python train.py --norm_place="pre" --rope_fraction=0.25 --attn_scale=0.177 --seq_len=256
Each number is 128 + 32 x the weight over its row's rms, rounded and kept within 0 to 255. Layers, rows and columns count from 0. Numbers have three digits each. The size before them is the row's rms in percent of the matrix's.

# layer 11 attention query, 64x64, rms 0.195, rows 0-63, columns 32-63
116:117129110153190156188165142194190169126112099124123192174154117126078158116076084109161138137077
057:107180097142149147186174159200167157113057097127113130167173156112134153104126097116154152119118
095:148133155126163142205118147164174123087089127106100169127166110114180158079159097110144132118111
082:146110207063122160155158182154145137087110139090163132146164128156152137080112114087075086093188
060:086173110135120110120168082111112124166168163122091063174137197120099056104060135125155186125135
106:074172073138150108056128094111090131142153160136151068144119167134120095122131182131105138111180
068:142149047112154062119132162152105215138127081084119135118121104131082126174099122086101138140146
139:119119129122108146067130095061089088152166161146146088132149178163117115113134136167101122139140
110:155110120150149047125107126130100148123135127125119158140171078130109164120140096152099140098183
096:153106134113094096135114132234075200142128173113133106096047176131112173114151201139117146148159
119:111163133121123115126158108121187098079126137136139117161099131058140190183139144091149158087144
105:062112074124146103126135179093122195141160104113167135115168093084142092185099070159135115176113
112:149139102100121180113147092123164118117099114107162122111116099144116133053159162134152058117134
103:140141128125099120130154079077155150118099132149080122130140137122119139114082071129124127082030
109:127147088057149111124120127145102112082110102168089088062136149056142168107135114144128139145114
100:094110150105214161131130155089157085144102113111144095130153139121137073098138105198112112109161
104:153132158151160123133091144116104133197089081112150119145106125131151154124084132127204079077113
106:183131131077109141121135128095133153071143183127085148127191112172132133104115114110017132134110
106:103085149118163107132164156103069156168091043190179166149149095098114139111153082148158129098110
093:183124206145116146128120063090119145174187120090113127183151133120167134135168188151116171132139
098:118158160142067173126130126139172120079129065128115136123095143143182132101168075120191113175096
115:128148081166213154142070161168140138141125169160123128133119195160161118111112128111113147067085
112:070079098134154092132124202140092163101124206134127148147141099087139096199083156141148103136060
099:130144113107143125110132092185120165112065162167067150136090198141151181104113151110065158107073
114:119136092152161193136099080145136152137133121139132125096159178123132115069163093169090137124127
091:144079120150191104126130160132161141101103123147061161203161142114139115166111136146102114120133
093:151081157132141112116120089189057139122123168095113109110050161126110137092095148142152141112136
099:098146138183116194159163155104100150140126086176121124116128112194181144092184126138102141092083
105:159122197107146151117135112141134113157093062227163186145191163117160122072119102141122124110144
103:167157190105098066133143116159153090178126115191119151149118137125100165112133139124051174124116
108:105090158079152134127081131121088113164135119164156119159134130077112142160122102130219076117112
105:087096133229107134142110154135109178204173120148210144109164121110108105106102132137151079122108
086:035160122163156116095126133155089123173129129176153091135152128088060151105118096110129129115176
103:167106129136098122148091191136146138127170146056106142102078084124200117055190138116142131119126
137:142100112098120166146073163160115093072151182115102150086112153101165166130147126107103091124084
173:155166107150118120077172075145126140195161126132166076130127160161065127107088175144142148098188
112:164100117144146119126139092164158157166113131141159156140086140135110125127106107111138103077181
121:105112143127114120138066155133134118060145133093088140080150129150186128135147123121107132163069
103:142167109129174143129171107114156154161104099123119152135163212153099105220122125176163169113114
092:065157143101105077171108124156147059103116149128106087071142068100140087093112131109123113122107
093:114124110108076151130108116122180135115142164075073131133199144182127145109187107141137140105115
078:113119128146160172145101109137120129098090158134040136093143100161144149130133055175104168075156
082:097182111137128187134134088110103115132117120225126139131186105092107137147138162101103105125160
083:120198157132149110158161117079175097118129055131074168115148096105151171198156064139123136129159
090:157100165122157098118121155151128148110184164080097127046111124170114098108144131119099156088109
102:166091144100105053143151150113164097138054169108163130152099127074100079125137116176194131122145
079:122160119134079078129165145113201098144203131041152156098073103097074103155124161095143110107176
095:136134158112167119116043149129059094116129184155087112111080161231165109134091148124087120085119
098:109086093141136108154145125113178124089112079106133151105142056176110179126186082126105137105107
100:093119098175210113153161161121172172095113138078114148140113085099126130109161107159147127061098
094:154147148116149130126151223129144153122140182100055130073082153164131130169098100135206166123104
098:157122178101085110117142203142074135136163180144091112053124199130103098152110141098167143145165
088:174075093083137107099137191117108108163166180116111117121084154109145109120111186088147137137117
085:117155125129098179139114110114124154096154120096105173125104096231143129110109136100091141091101
087:071056109156154114139156138106132129126152054114114133050172117095117218126145056130139124149159
084:172079133158161133124141134096143128156116034164143111122174110055104131185118110144189177180117
073:110181116085089151144136069159143156090122170114109081119183099144128109069159102181144154059114
077:160142117100137157099135101143120109160160101136109091128078150100141129128039203117157125169119
093:088191054116104179117160104132120124101199174118073082087155156139150141097109145132102152093165
094:143041062131073176129120137119123142157126136150159102149133144116093110085153198144138127145119
088:174082119155177168121128168087147134107159108130119192194118119117099126120188130053079111136097
084:110100125109137155110120149083116094170151140090110162121118182095140222137161090072096121196151
099:074099101099111190107079105110126105122147131168096093195125144148092135080142149148083138130079
100:109127067151134121160169115122162187097026151141155146152134072105133133104168076188156121094125
# layer 11 attention key, 64x64, rms 0.182, rows 0-63, columns 32-63
098:115156124070130127200095141184149091156131095092118146150113097179107136116125107097111145115118
042:132099083073142114131145160100082077108100146119116118112141131086104065153096095119047139104156
062:090121108084149156182155137163147107115119123138132148173128155168124090137088105100103124104119
174:134105137158147103005120119080141116161130139146117126116133158111125100109147138156125124135116
085:126106130078190098153145127111164134082099127078172137129129136106100182104132100127091065179132
111:130119129176137113035127117091109168123138154134135101104129141090131126129159145167128132121143
148:121132122155165103044132125066106162118150132117150108124158123110140094118138124184140123127136
065:098119153082080134042106141104127146172117151170143134145096155099118120108139124142161144130105
104:102162076118156102144083111121146127115059138152055158109110140126127140137110088155156120129104
099:157180099165103074125077167101096097153138130112140095118130108182105111158132183155173129149149
123:132117101169156112122182197119110114087134134107062140091100136148133104138111130129131146080176
101:115083130142094111142108103126126136088145146116082133150157143070122130053115140137090082137110
112:182155153164166123091106155143129126131177122115134147085120134087144101126208064102130107130067
109:127156084098130215145122132117105083150118107105124161168161089121176180136133135131086161064132
116:154119098154181125123096119139098125122121127098115113154246118141151165110097127123140105090153
104:223125190090154137104131086184169147106118122160115111094161112093109091114139116106136088104104
105:117104104116128152138040109136186147139120085152094116125105068095155190183114146119147194118133
104:063119134134170130112128098038118108156090140161135143166183194119146156114155113148124122120099
110:231135119145126149180083061133148153130131147124079161123178099132129111092138074118054110146072
101:149132110079089139082129161148120118156135105182088116153078119119091189194121148126119148174210
096:126104144108077143085155084129113090151117107059096135182125127144129143068156148105092143102113
121:073108111092134148121098121096175181065110162146176096056093155137158131154104141175193162107121
112:108095128170158078126141085090175151109118155187128142132133146120107123146195179126147087153115
097:124155077159167155149126150055080143142113166150127125107128144177162136189115145129130169102141
114:125133104086073184120083133140073158065120140152132150087144135115146141124103103160190109099118
090:191178088096171099197186088151131176157144094149128152087142150136120150136150128150119138119093
099:190199154181137131126099093138130074141116105137099116132153077174101170190120210133121147140139
099:108086114110093203118110065121131142116090155122150102168115098126175155153147106111103075123091
106:185109084130120186165103126144102179181141125158117177093122144144113085115093077134055138143073
099:111113128121127104138161162123109115212123132140127142114132144138116081147096065173097149134151
112:141051132134103094130072161167126153116144142153081146117136128125101133131112152129132173136165
108:087102106132050146182093115141113173106179092121144167085118132102138119156100105133160095187077
087:125083166146088162152117109056072092129093174097145099095131129099176168113163111117150116209128
121:073109124155130175186148116151159150141089175100149131156105146196122126134100123127146100127133
063:091164140128109103167109139161127161134069157095110153109121166169129148139132173168124161100109
064:105126157114125134226139092114104094114093150094100125091100131145147151148101151109143114123122
102:154129157160139077086136160073119114117146096156162105138176119073127137113090146182058158124101
076:108141151120138125231143176138133131123082140084148116100138144157121148151151094106163113157141
136:147140118136162114042162114107114115104199093163129095128175132092130116139129117122111137131151
117:108132148108122140215125126147126117116085159096126131141080156157112133135129161135124139133083
100:141152129111158155132171148149123104085177158086120090164178124072151144136104113110093133124166
074:163149094100174190123112115163141108103100113129108147179133111030173068124126103145110086148063
084:141088113093117049097105132194115082103106134161113175162097155132117158141160157124195098109081
085:132140066084176131140146075157167111125128054156100101165128139134104116095184085107104111162126
093:147197119137144147129133179106133132056104119140179145097113111138168130189113113142157099156209
109:067061130134156193098151133102130151138167121079117130131152221154154151116145141058086173138124
083:091078124143124131129139172131103178120170098126166114111098235186108140120097141117127168108137
102:158180148130211154112129140113084116115134093122101123150108041075102066154114134138128128147168
099:102163053133128164136173175159118204108118119076167148144162168116177101155153096194128120119116
107:123094110168134139141127159123123139153130154136151119115134164161114106133078078144124148162092
091:122104144174205131143167166102094091130164085163116087067135121112134090155092135071118154150143
095:159088188159175108147141157109119090084125102130126125066107168105161163165097150064190135153177
083:127118201158119151112174191123057143111168130053158146118123158131125134137106154157166163133136
086:118181129163165155101115152195115152118164125125120061120072103116120089150102146173135093132154
085:164099108098094139180149103136165160099082103104181143131166163083199134127141064181148133111108
082:108110101130111139132183076113198137141102135127170191127157120139145131128220103108115157132090
069:099171153085165100112087072126129065108129165136099109157146121105116144140089155110102124154117
079:112110169165067115143137132105106124145091120159125136123078113156084117098171175136179120114076
088:154120177084120093136091116118092071095106143154096091103096145073086154156076177144142085116097
095:077118155216072175113154168122089166117097210083112146111094168117159164145129171170146157094089
094:126127113129107131120151207191136136121166160110191155134157147132146144160145098197128135115164
081:184061121098115126173141149143107089112098061110126109129159118100141133166143149143102113133134
102:121106154144120175146132148117125107157102211120116135146123074098115107189158159173124173082138
107:090090073159115150122127108115131148157122165116124123105179130118138145090119117124099108128073
# layer 11 attention value, 64x64, rms 0.209, rows 0-63, columns 32-63
077:109141166070088214136095141136078163113127106089111130124126200091147086107139112111162134145157
096:103131209129128123115061119100124181118083165145149212142187115124180076067128091123132147075140
088:162059174113120166123135129120118160124114160115090161059165125091150140044158115153082099186133
083:127159201104133130123058159124120158143108164113070172157156083172138132107153086112149172179091
090:064169120140097080125095112144106111153160123199111133182095112185124034148149123096134113066108
084:129154181107111158129084098091100065146148112144145111114116150130157148164137110169102154193167
108:071222092120167098148133132143162030174121109132118092127171115160069116088148110102120121118113
096:111084118119095157109119135145137117144236118081142110100093138126133112163083122112207116171138
073:094148089191079117134077136117145112136147110189133147100139099130067133149151105069164234092131
099:168143095167129145149161111178169109159072093176132095113170158101102145125165162126104064089139
080:165152095137177096132135085101156084084158152148115108070127118148078130130130166088112127110155
086:139131157165156079128148138133121071148112090196147069144139092175071099172114121088175146123134
095:068146174141046111120082097072145131127096177082111146095106107071119151106168108114127220096160
094:155153031158133137143124144148155105171152153181153089131114156157090198089107122159110151095154
093:055144132055078125133051179148140141138150133156052175113117131136122079077129144089175176134085
098:132152118145119081139146113127138161174073139120121147134099079150065144124147099135108214118094
097:117084175056121121106148138079119090114152114057155097107120073104136128164106125099092172179117
095:101103128116184096135144103163122186121114153115180146122135075135139143125083123173159079078075
090:124126114166188120115142131114129106081152141085124119106093118144149167164137137096057195205160
106:181195100174148085123181158141163141126106091147147149094117084098083184135080143113158116095155
086:128122150130086145150179153135146087132094157114139130102162099106135169118116138119155102117095
115:136077132150174132126126128118122150116110129091130129117118099115051172158114094147109234166085
102:180164084166115147141084128149123179104079106113146220159158139096112205165192110088120113154134
104:161084156136160110110204133088127111087149091061107075094070157144122113138081139145093156201159
080:101126079124119213134126107120133111139129109175022159064151110164149147091130190152087104112123
076:133116058124090086140199142102152080144106115149089096068060130129108166083139156161105117109135
081:149118157133137142123135182163171123136107074162083106120156105156144065118080150117086110122022
075:128206055177155151136206161127120081125114159150114094096117195111095149123129136164086179132171
094:119114150070087123112112151120163093106128145140125175100148083117156224086124109068164112153136
103:107102150089119107116122127106148150103160112111097179065089100083135097159134135073178158170144
105:132161090129139081128101146112137192147124090171125150195114113171069093153110135053141227093134
093:137045165128141184123139099129132108099147163075123151107154130106157149145128113139121122202170
109:146207116154092079139069161107142154182108098158136132150157119108063127108205114190116104098103
115:159111152120174128110171133155121104015148149146140146113124098125143115215081129081097159146147
096:091074143128116151125114093116138117039118134155127131086154068122130146059113139104112169098135
104:129138158159092092131090111171160108206180079137175130121110089113087149092113155181113157119130
081:099097122162201107133133107188107140162088118125158113117142181171158155145094140073118099147077
116:100061148116118075121127089154113139128124165100125137070104128152076120146114163119132161149143
105:140142144120108151124177154106151120130128119134153111138166097084199097136118071087079108074156
079:187207142127099114119098124157181175083110145112167163137148098179120096105188161157093160137097
113:116153147152114104135074108118136126219127094129130168155143156131080141127141121191122167117127
109:118154146100106133148113129125145117173179064131162151139148157080169173115097110160192171104144
125:217103119154169107121152160106072183118092179108111130090090149177121099087179145083098103111127
127:177133132124142144122176108102119117069130127162133131139112064121173102150125132089073124161152
090:149167164166119134130156134097154138081156153104118195163098126068088179157150175170148162154133
101:115140162115151122099164124113099139022159158116166142095117092064102084138120116067108120131153
111:103167138063098102117104040121139121199175095131107120139140121118111131127119152207092181140125
103:171136161100116116120121096135086158148118098128137141137114170174101094150132113128095143159113
096:158196166159124149122102093142199108109118106150118144155142079143118144188099158198097229164120
112:079155126098071136137094057101117108215129094127140112144124141115168140050111145102176131143153
100:116039129079087175107158141140136106100145175119090110112124142146165122148124092140174139103161
131:127153152141174122120135119191142099079121122118167123115096051166117135145082189112128146141116
099:106075139170152114131149153128093100134093094180139127177125127174138131186155092094162113155136
099:111156124102170141120049173143098153118145127143183076066133145149162072059061087097133161100116
092:125134091099158117126154122058061134174120119119092129104125126111138087087156087107127093168125
096:098184150147162126125112098117134137117136124118146154224114117074127168186167148175088139147125
106:121107145170167129127026134143186117133121118151145163178143158168128170129144117155084156220127
113:126090153100096181116190111112140099116141159121088101088123121082172162110127136119154134105154
112:067170136138081120133071124157158129170136083147126127145191136103097125171144093238149097133112
103:100044098135169101130150131133070133145122123156094105101117125213089082104095158082142133120119
111:112112102129196073128128122170092147096152135157182083158106177176080101133103160079069145170112
116:119164129128128133127044107152175101226152054154154131166172122129151179141094104159141140149114
095:116113189192144136116109130159144142038107163075141183117101151115103139186135162172135140190134
135:107041115124125155125191181115080121110134151112110101099116106111135137116117065057141065115126
# layer 11 attention output (transposed), 64x64, rms 0.196, rows 0-63, columns 32-63
103:137148154141152074067161124126098098181096142132085095093146106134150173081177106148085121165122
096:153146087130107163085151132158111140115145146108109101128090087119084108198136124069124145130115
091:180143150132194151087083118069134179179141144153141061133100135119133147151149127113124132171083
091:161071123161121170147171156137093101107076108153171067124114155093100141146150163120088045092145
095:124159124118154138175155196135181079066124129146156188150135145111112140159111160132135129115139
102:144084071122142090106106134112139149157106058077158181119139151134131088127083159189134098077103
092:152158111076090133094137102086123125131144104133172165144059221159134105115146135113108129116136
095:135143109113163138093105124131154095122089137146098116201171145116157138139159110186032055099147
088:086112163101104160129127099159081103104143101156141141164087127135168128155146177125155094099110
083:068127142092177078128082121107166178104193165149159107162119152211125076142119103118152158139054
090:160128096112073154131131102110097130121146115099163096207095114144119165179122078116145145145103
098:122145110191128105122150153135123109113111140165085178135122177088121148093131117156152148084075
096:176129158075166161070108163175083137135176143120112104136154117125066119101115177151179096131147
101:112102169063136111083073114133107162109096083152143120085159120104184147151157154106107140106108
104:084151107163140178129184124160140133083147088156107141134193092162138120112139196138084066117209
098:128136113172170128111136129110070123150189100164150120125059131110142144112145187130179106065169
095:142133092118152099188147147110081124144109097083192132083099183115176197070148120134114128158206
115:140144117144096112077066134102142114068102090183127105132088127096199106160113067123127119130155
084:128083159095121188148085082104121138101092168087106155166152075174085118159096082106113127176134
087:103124146159097149081095141134091159102093142070113071100144178173152120097096126161125085120051
091:110135194196194088126118161133167125201148157206114127116080181117119110150173143147118115151140
098:151121163186096144082121051117103131116151143136114099120090122130132111100150115124208080146142
096:121127158139142120192136150168121124139099160144196064103128096172135080116093164123169175114120
089:126164108097143145095075107042124124100159151068107171157133073150123114119150071186182166135083
098:096091189147153111123120122095212112082102110181118136163135160140116073124153120105106083140158
109:156121163131128127114115117131105135139184127129137126125185111094160162132146142134114108081101
097:121132139085138136156187090080180158067183149112133151143113156098137121138139114118111086145190
097:113090158112113096087119100122115167144163127096121118079179115181140091086180069198176135081086
098:115128087164128117078109120163096151120133101133149115132095199128161100096087143157085113117117
119:133115144147153125195097126149109152151117149084079098150122116151153174114140168132101084132123
097:075071141102102115122133157148119076103067137165128148104097053119178137138158175136118120154164
096:138102129107091136109083133122131161169140139125106112130096137095106130127147140206046133142088
093:112090107087113142148166129115097082097121196147122138102167142089137052145136113093118110163100
098:124118158166146112138101138068131095176127030121104145148114117100116115112089164104146126165103
099:091152122173108084065108108126061131092123093143127073094183165162088122159108130103188092137130
101:138109182124139133081132147089126125100105154149119143155122115105173068109129098181150074111097
073:173165134095064101078096131168146103117197146169112097145080116160168165099112176116180059104111
096:083110138162162076111126161167145127115146111124083109168149159132109092106066157138123144121125
111:161114117158131130143156161107086123138097230151153102104175134134078118092134065109113119130126
069:106171132144161135136130110099161093153067114135114171185223150107156101148100085105120124201116
118:118064157088132182149136129130090132107141143177156126102131092126188107083126111131102131099101
095:158131136145156126105145151132097141126104154145173144148062090129156082128128127134091139145172
123:106116119103091151132145155132226138150144135082131117181116150200154179164151094087117168108147
098:148136092172106127090132181094114130159132130098079175102127040188097143096142174095114168144130
104:158100108148132097139102132094145134154105096116167154129103092145152103092082153094066155170132
098:065073112222122163143107132114090091160143113119142091145107142146123143169114147142103137155108
103:108090126155183141155123159134103139182138098192134122150102121089066084114100148141136125155113
084:111124132098136155156141103165191107150147152127130079105132120137086149102153151184146060091135
100:123097175148127133141148113050129103161103070149157122140130161061114081102132098124092088163121
106:131141148114085055120131147141128156104111166111123139147083159205117092105154117156061204136166
092:130147088154169110145100078130183153125128090110151122122197132102142127158102147168122150148136
114:133171154119155130155069108125171099126121065100059123138109165123142131168112185130157084193114
114:151106188107119183141143110121124148142144145136095119070185130131107124144086115148163119113103
119:083147148161135154103130084115116117091166147131114077175075136057116160160131125104238097124116
108:157140135127046132083168106126071125144155147134129149124106152165120163120124108167162134122097
091:193124109152123147093153158116113168123118135165117154063160084147172126067108146131094125167104
106:094115182111120153157149180136131126156134112150132109101109126088159175074095136076150123049127
111:155159082151186083128152160116146168128112076111167157126136139199112116143136098111108158136197
111:140123092122150182160158141137114130125141158159134091092135108057142077143120113114183099138132
101:033164149098074130134089101177139092119163115121085069089152180154100146157104151167202124142164
109:136185145099145126111118100101171084144138097125084126155088128129110144078157166083143146077094
123:140136153108134134186148142120086129155112140168133130179122137123118103120102092177171063181132
091:181119132120118120115105129140231119146131077101120085153104113076152117160097162126105109138128
114:151115091153148180146087098136127126165163159101138080099129190166112117204113135136192114092120
# layer 11 MLP up, 256x64, rms 0.194, rows 0-77, columns 32-63
105:114131114113159169136183133104151205069104169091146175066128070116114153135144121148130087176153
102:154100047167149096148101136183099143092152121141097189127153134131157150113079089124106103171109
104:124121168116136143169088113127087146172163105125163116115156155077115156095143028135158111126093
098:184127103143033098145149106176123110063091084139105097100148069120127137155165125100082118164157
115:122055111071094131132179082213090126124108121165142085099172146113101116134092128134079151112118
101:092084136172166152141128097194172104079143156148137151122097118126128171135150173128097189154096
114:133135147074162147164156127156132111150130122187124140155086151146151128192113073087180149152168
101:081154147106125090133070113126108155108064120048123114143129123074077072108156106174094132164112
092:158138135120059125163112103120097070073101131199080085146099067133071153120145121109115167134064
102:115099128094136133144162162103178141087117179085150121125198152123112165189174137142173114150155
110:149157178174143143162109113098096137165117139178128148115104119078031117111148151126139147140076
105:092133135095135124114045122140087072126152125113142146162100142184184126100178094121073134162120
091:145164159132137144158148187186119110117108057077164100168158110107094118130204140181156118060116
104:092179141151145100156123145092096099145068048102142158149110118189100157094225101134118124169118
111:115155065112091136138121170143190111172107118119102200095073112165151142077129137105071154097111
104:128102149081141127162199130137155121160097094107188108105079138120153069140185086126114144146096
102:191116147124141113164086161137163080123185140163128121161078119080103121137124151103156158085119
092:123099158124144109154126144119069135155081146146171144113189108152109104122115124136134073176112
099:137184128085134185128081105123185096097170194120157116148151178153129185130082124116132152089109
106:138119141074076157185157109164188125117096148157121101140129115147104159123139106155091046111112
101:177147149149108171150202140134138132117167154150115113169115155096120054122078092103083140113153
103:102111123101106128132122105120130107103108164147146128145091149178170134076172129060125154173103
103:084115133129136055164146138135100150110128071072128162101139094114169101051149174100133052113110
099:139055089125109118116190124187120128146108124180173130081164089125149156113183163135136110065152
111:124173199102125086145105133139142147169099103118171111178153197183147165140132091114173123069134
093:118107146141084111134098095137108108129069120150150161146129117168155182149101148101128104090058
099:069126167123119145141097163171145142187132108086057063163113088120118125132074110100095125168135
096:113117028111106115145109156130173142106114103142069107152091110178154105110133152117148095109100
094:165148113102147118134103199119114145125075160100119141138121110093088190126126115063121074081078
110:155153079169093110166115079093187156123156119157170078131159113130095079124120097179180187174146
099:160164120118095118135113102139171087110068158140109110170126079105166115057147125159158149193153
092:071174128106141136134122115122165133136071158113087103127156140169108147151093090052137183144110
102:114149124178145156144139133154136152144117146159171094176100097171120131049125116173150124142065
115:151145082061120081171165115099111075156098110062157124144104057109142134107172124154066186135088
090:101130169109169150161153161138117124158134133137174069117130128125129136196139134192206135059046
109:170153113083144175166149111140122104066183175120153081175199085182135143104113105145157098092141
089:124102070164140148122076112144181132148120155084096148132123162149104127138164132157183143145111
094:140082162123131135152131117119116111132139107184109143077131142098109113128141156108110141105117
099:141140099132110130160177102182168203177119109094148141056156120125122150125112131133172081166125
085:056109164149124146130153120141143064163102116121072127141098113127112121190044126164124192103074
105:093156159117148157124138180094121144131097166117130190218087177102185183124146151135124096149118
089:144114095185159156140164166133136140112102136128124171140113096167121141137104177156162142149081
105:076125115157088146147110062135142126101136097128166151144134123141099183121097091092083057100106
089:160100136129121159172134122182139086087162096132100185048112116105098127143126106134160096107174
103:100107115115180152145110184142180118136068133088155135155096187178122081136136092133086143143115
098:193091153130103147173113157150088081100163160135137140109118136141140107191148111144102178130112
099:078058144140087137169141097122131102117116112144112136143095160079165137073091104147065158126092
094:085132141166109126138103137142159134131127161116108128061090089131090145091180132084113146139133
097:093173135136160151102143132211111149076121109071094087112141109188115179174130129101158153121097
101:137170141143135176136143106145099116128065155128166097075152076071175129122153099139092142104141
084:119061154071136112162040162101167128103154134111134183102144127115096125154119153133073130155137
103:068189106105106115139109089118156168077100094104166149145125102127158091136193175152173149172118
088:088131105141084140199105092180130076119157155119098150143114080136139110058107128142133112114141
112:167165101152126120159098167144114050100120171078142135151102141127145108101069081159115111156158
096:151071080099083086141139082130110154071083135112122182147139113048092205123157078115105126143149
106:112122113172171134117208111146185053133155110096118139150110093088081133134146132142160150107146
101:141124089128136117160141194127146109087186066155139164130132180106112107159157153135155073116126
097:137127125127115090181122180140145106070126170045116115156183156111149171172161103159136136137128
096:156071156162124113166150108121150158122065111088143129137106047114142088176142116140155139133109
102:168151140162178145168123172091187174075109072142151108136160133119184132174136134079127099152106
104:131084123125104105148124136097099173130103173187124166130189120103153126106174084172057081096140
095:140106187097120071128129106120123111123102114138111122116128056143072179142150128073075116156111
100:071139123161104159133145136145145143084154141130119201149143167107131077116102063103177159151113
116:069125122148126170160117092120185079086163140097114162118160116072163099129124119163074139118084
090:174092089164146123112142161164184100124140140113125077107160069113130144153134176103054127126129
081:156120144156113110136136105126163170099087112150059160206125086150091127116141161108150139133088
106:109151073099098176144180128138139163154128127168070201147131170147151085129158137070147123080106
101:113146093072112092123126127096152157111071115114112157064157129165171164076135124151109065136101
111:172074138176123092141140122131177109178120121130161118120074129104108114168111091135134164114116
097:134165134146096136127137065182155154128111093079080127181138078185186123080108133110114122136084
102:153129146145124127179086095164158094163111134137108160105115134132127143082101151141062140164157
094:145104160084151157137153168097139124134131100112171097135148159112115092087117146088131178125099
093:143143110127150083124089134122117130110088072062111115073131067110152151152151111110078162116122
110:176186162154127158185125181119151175091126120102130076138095090096127153098090150169080096128154
101:191096124101106177135106143113137106167104130101105141073089098115086171117120090148144167117151
099:068107185111060118140163132125165165113101090074152166135100148145111182148091098083126134201142
097:111106161154165093204127153155118093138119184101127172158151133070162087118170135133173101140139
100:076134059106062131152137112141150213100139122162068142121146097106119139144112107121126155130161
# layer 11 MLP down (transposed), 256x64, rms 0.174, rows 0-76, columns 32-63
105:150120122115162101077072131177074155112103146174138124182130103130093128056138126137132096156114
102:106101109117159186085160141153080157134127135171127151132120094169149094131118209197069141145108
105:126069113151113104130155142057094156141116143080131168114156128146177147137157089131123128092150
096:150117196115096188055157108102147060120080128139132163103156172094119125119124185148174143137115
111:023162080145110108096169175130141087132137097187154121131148144094142140085130094128092044138145
098:153141106112099135139118097135115178161099098169145072076160108110131068139130105143153118174093
112:103107180135098123171132154094154081150109095167172152139132144117111171183122111105152123193125
101:102129100126126163079177136177145075082171132153145122185107184161141088097125157138064113167097
094:158199149145154105112095073108174099087108144126105118183173102090133135127152191134135158113135
100:116149095096142126068103091154066127096134174214102138169151118135068129118192153133138095175127
108:143101154160116133132132150065084170130115149153072171139135156171136135131143123143119147164115
103:156106082161182135064151111156163161075118166151109112168128090135098060142109145166157072138103
095:183095115139159072053101095129137104165116147112130088149141161085134122160119110154127100172125
110:168118143140149108006114105133152128151134136142099146139170155071112131150104106125065124144127
112:164128151155152168084097141114130098180146142107140102165117160129134095128133177161166127143139
104:148144106109101183174205122153098114169101173157114155117145112126105131140130093168176101144086
104:117128143082106151146143147161151176178116083142147110134082182135085094113159069152043159147087
094:151119110111159111144127112157125138171210094133127117110120144139116123201072151185101097111122
099:093136086116064105155160158105122128121142130073159096108121170112098098122144086113066080160171
100:148165128112131130123150150140064135062144141171148094110112100168105129151149162125195161174121
101:096135119102138154145083128153111145096110038153092112189097122123070159197186168164101078142090
106:165127147172126107068116154101125078126166163098135120157143101087127130150133129133109134144123
105:112178110165081111138128163121111085202140156121135098104098143169082093163152126116179076152129
101:111149119085126117136120140143087123140145092166176078076087145133112154149105136099116086083163
109:150132144151105155108113166069153103088200125126122090054152066095134116147150138140088155129165
095:159094089188143078056124095111119166121125157107102136069199126128186123143145110138105146106131
096:166130067075108114130136163158179124147181112059114182166178116138137222158099137141125166152124
096:182103172148127121083142119131087132092070158134148186124120150104147107117160067112135162114124
093:155124142177113137061080109135149120110112150097086089109107127132105148145067119127092132013080
104:166166112105144106099108145134154128170157124121135108041092164113176071150088092085065113133121
103:156135148135169097123119136115165148158155118104128157141179188146161143120137084176119183132176
093:180150122139107113194223131121132161173126131161109139093156121104128094071118167144103161113163
104:187095136141097157072099139084110170194068141137146162126089107133131140148203090104110158141151
108:071148078056086128128132136129104085079137200096148133132158130130072118125121069183103095126108
092:114103110160124148124155149132127097159107150094120111154122148089197165138139080112088107112057
107:118112152120126149126125111156064124061141167105092114136133115073160107207129170133044058146074
092:140126166133094057136134098103111152096120168113156171125138103153093082169172171085179130109135
096:128111103137169125093151141105135138127099169062148148110146124090140102123147104142103162136173
100:119199135114174096146200098121147149126106114152176178143177137082068196139182138168097092190124
089:102127105107169074135155174145105142144113109102117091142080145089084111110103144110162131144114
104:097166161154169138091147138093099092145146173193159107145101184142109098145141064101186188087095
089:126114095089154158092072109133085145139179164117182192099139113108134113112104148099100134070106
108:119162108130118106094123092132106174144073104165130157120148089154140123152119133114104119062074
092:123141089118121114130098153156183190090163142117130124073103132113108096129147153125095170068115
103:166084161108083114097169097136112093130087123151131107138082208071151068140144155128128110118143
095:161181127080084148119112169142177111093070194133151115051114164076139149079116155086088164183130
101:118137092176164123061135096172146148117147150099137085131153145107145167098107183155157150130131
093:124186162017109120135100113142113132095057099132127159132127128157111151091164143139130126170191
095:193135164155129098089194086118101106104116179144124121074154134178120125126104123116116177177113
102:112165099159125094143112113145079076144179112133092128097126121203129128162108092058118112116136
089:149155125179141053084109140215182158145146131164130114129136206105104161111152107087168132082112
099:139096094142151125170102104152120156138124131118098149151129120137166132114161162174101121134102
095:072125105135153133159122113194173174076105150066149093147091100133150189108139110122120135116140
114:196112113138077092055084151075148083142153099151108140116114122130117168105127151122141089122072
098:146109194060130118110137214165132079155098124102150147075098139118176110102108166118093144150102
109:080152110096110157089071147155098146073121078112122124137139132153148140154108127098160118124132
099:155126048106141085094089074156133179155134086142156154199133112077110159196093122143124125184172
099:108134157149139121133186113125102069080154136170145159140150161108130197073153104135198076130095
096:112141095112095134145158084147093141061083189136102104131118106110118135106103135161150112114118
099:081102120171081159159095161162146163156120089144149135181127132149115135126121074088153120089139
103:151143155115145156106091183180125102153143081112177081146080134136129155160113141075182162146106
094:184138174087225142109121138091174089122128157120158131141167179121116182143137148219111156116137
100:114141106086118119123173096167168134132140185112159077130092079099144093124134169155154181114102
112:065131106105123151184136115136102066095124069116180147191117131149056110105125129083140100131099
095:135139133087141119204095124163145113126140127137137194155138170128125153146106120144140101114136
087:088113119083124156151115097092122188067131109109187165146139156069114157106151093164156130147089
104:136163146153158075103140084127156132108107193123128128112075116093139172115189116129112071134147
100:153138132118148174166121104132111153140192110131176128102042140160144127131188179173159140148100
107:124172094125186108098151163107099111117138113149147120142116144114052065135145095139118116097129
097:158100122138104146119167107150137144189136126096130125156154173104100127060154162133136107139096
105:141093132140085196102136083151159113115121146095119174112067136093136203052105081136137054117121
095:150048185148141145076173142107128127110130154209153110148168148211187122143087167152127150157135
092:110106178126152204139130079161084092067133122093117202175122165126103156104155124205140102136110
105:204139159138121185105144156152140099148115086207135144092127088137166153093178157150051136121125
103:061132124133162087143085158140163188127152132127134110101141210157108101169157095110162145146156
100:144122082105139122173133181135116127159135114102105122127084079150111131109152106178133199132164
097:091164046153123126096107118149115157048104157119148106144173172081070106124157115106176062100111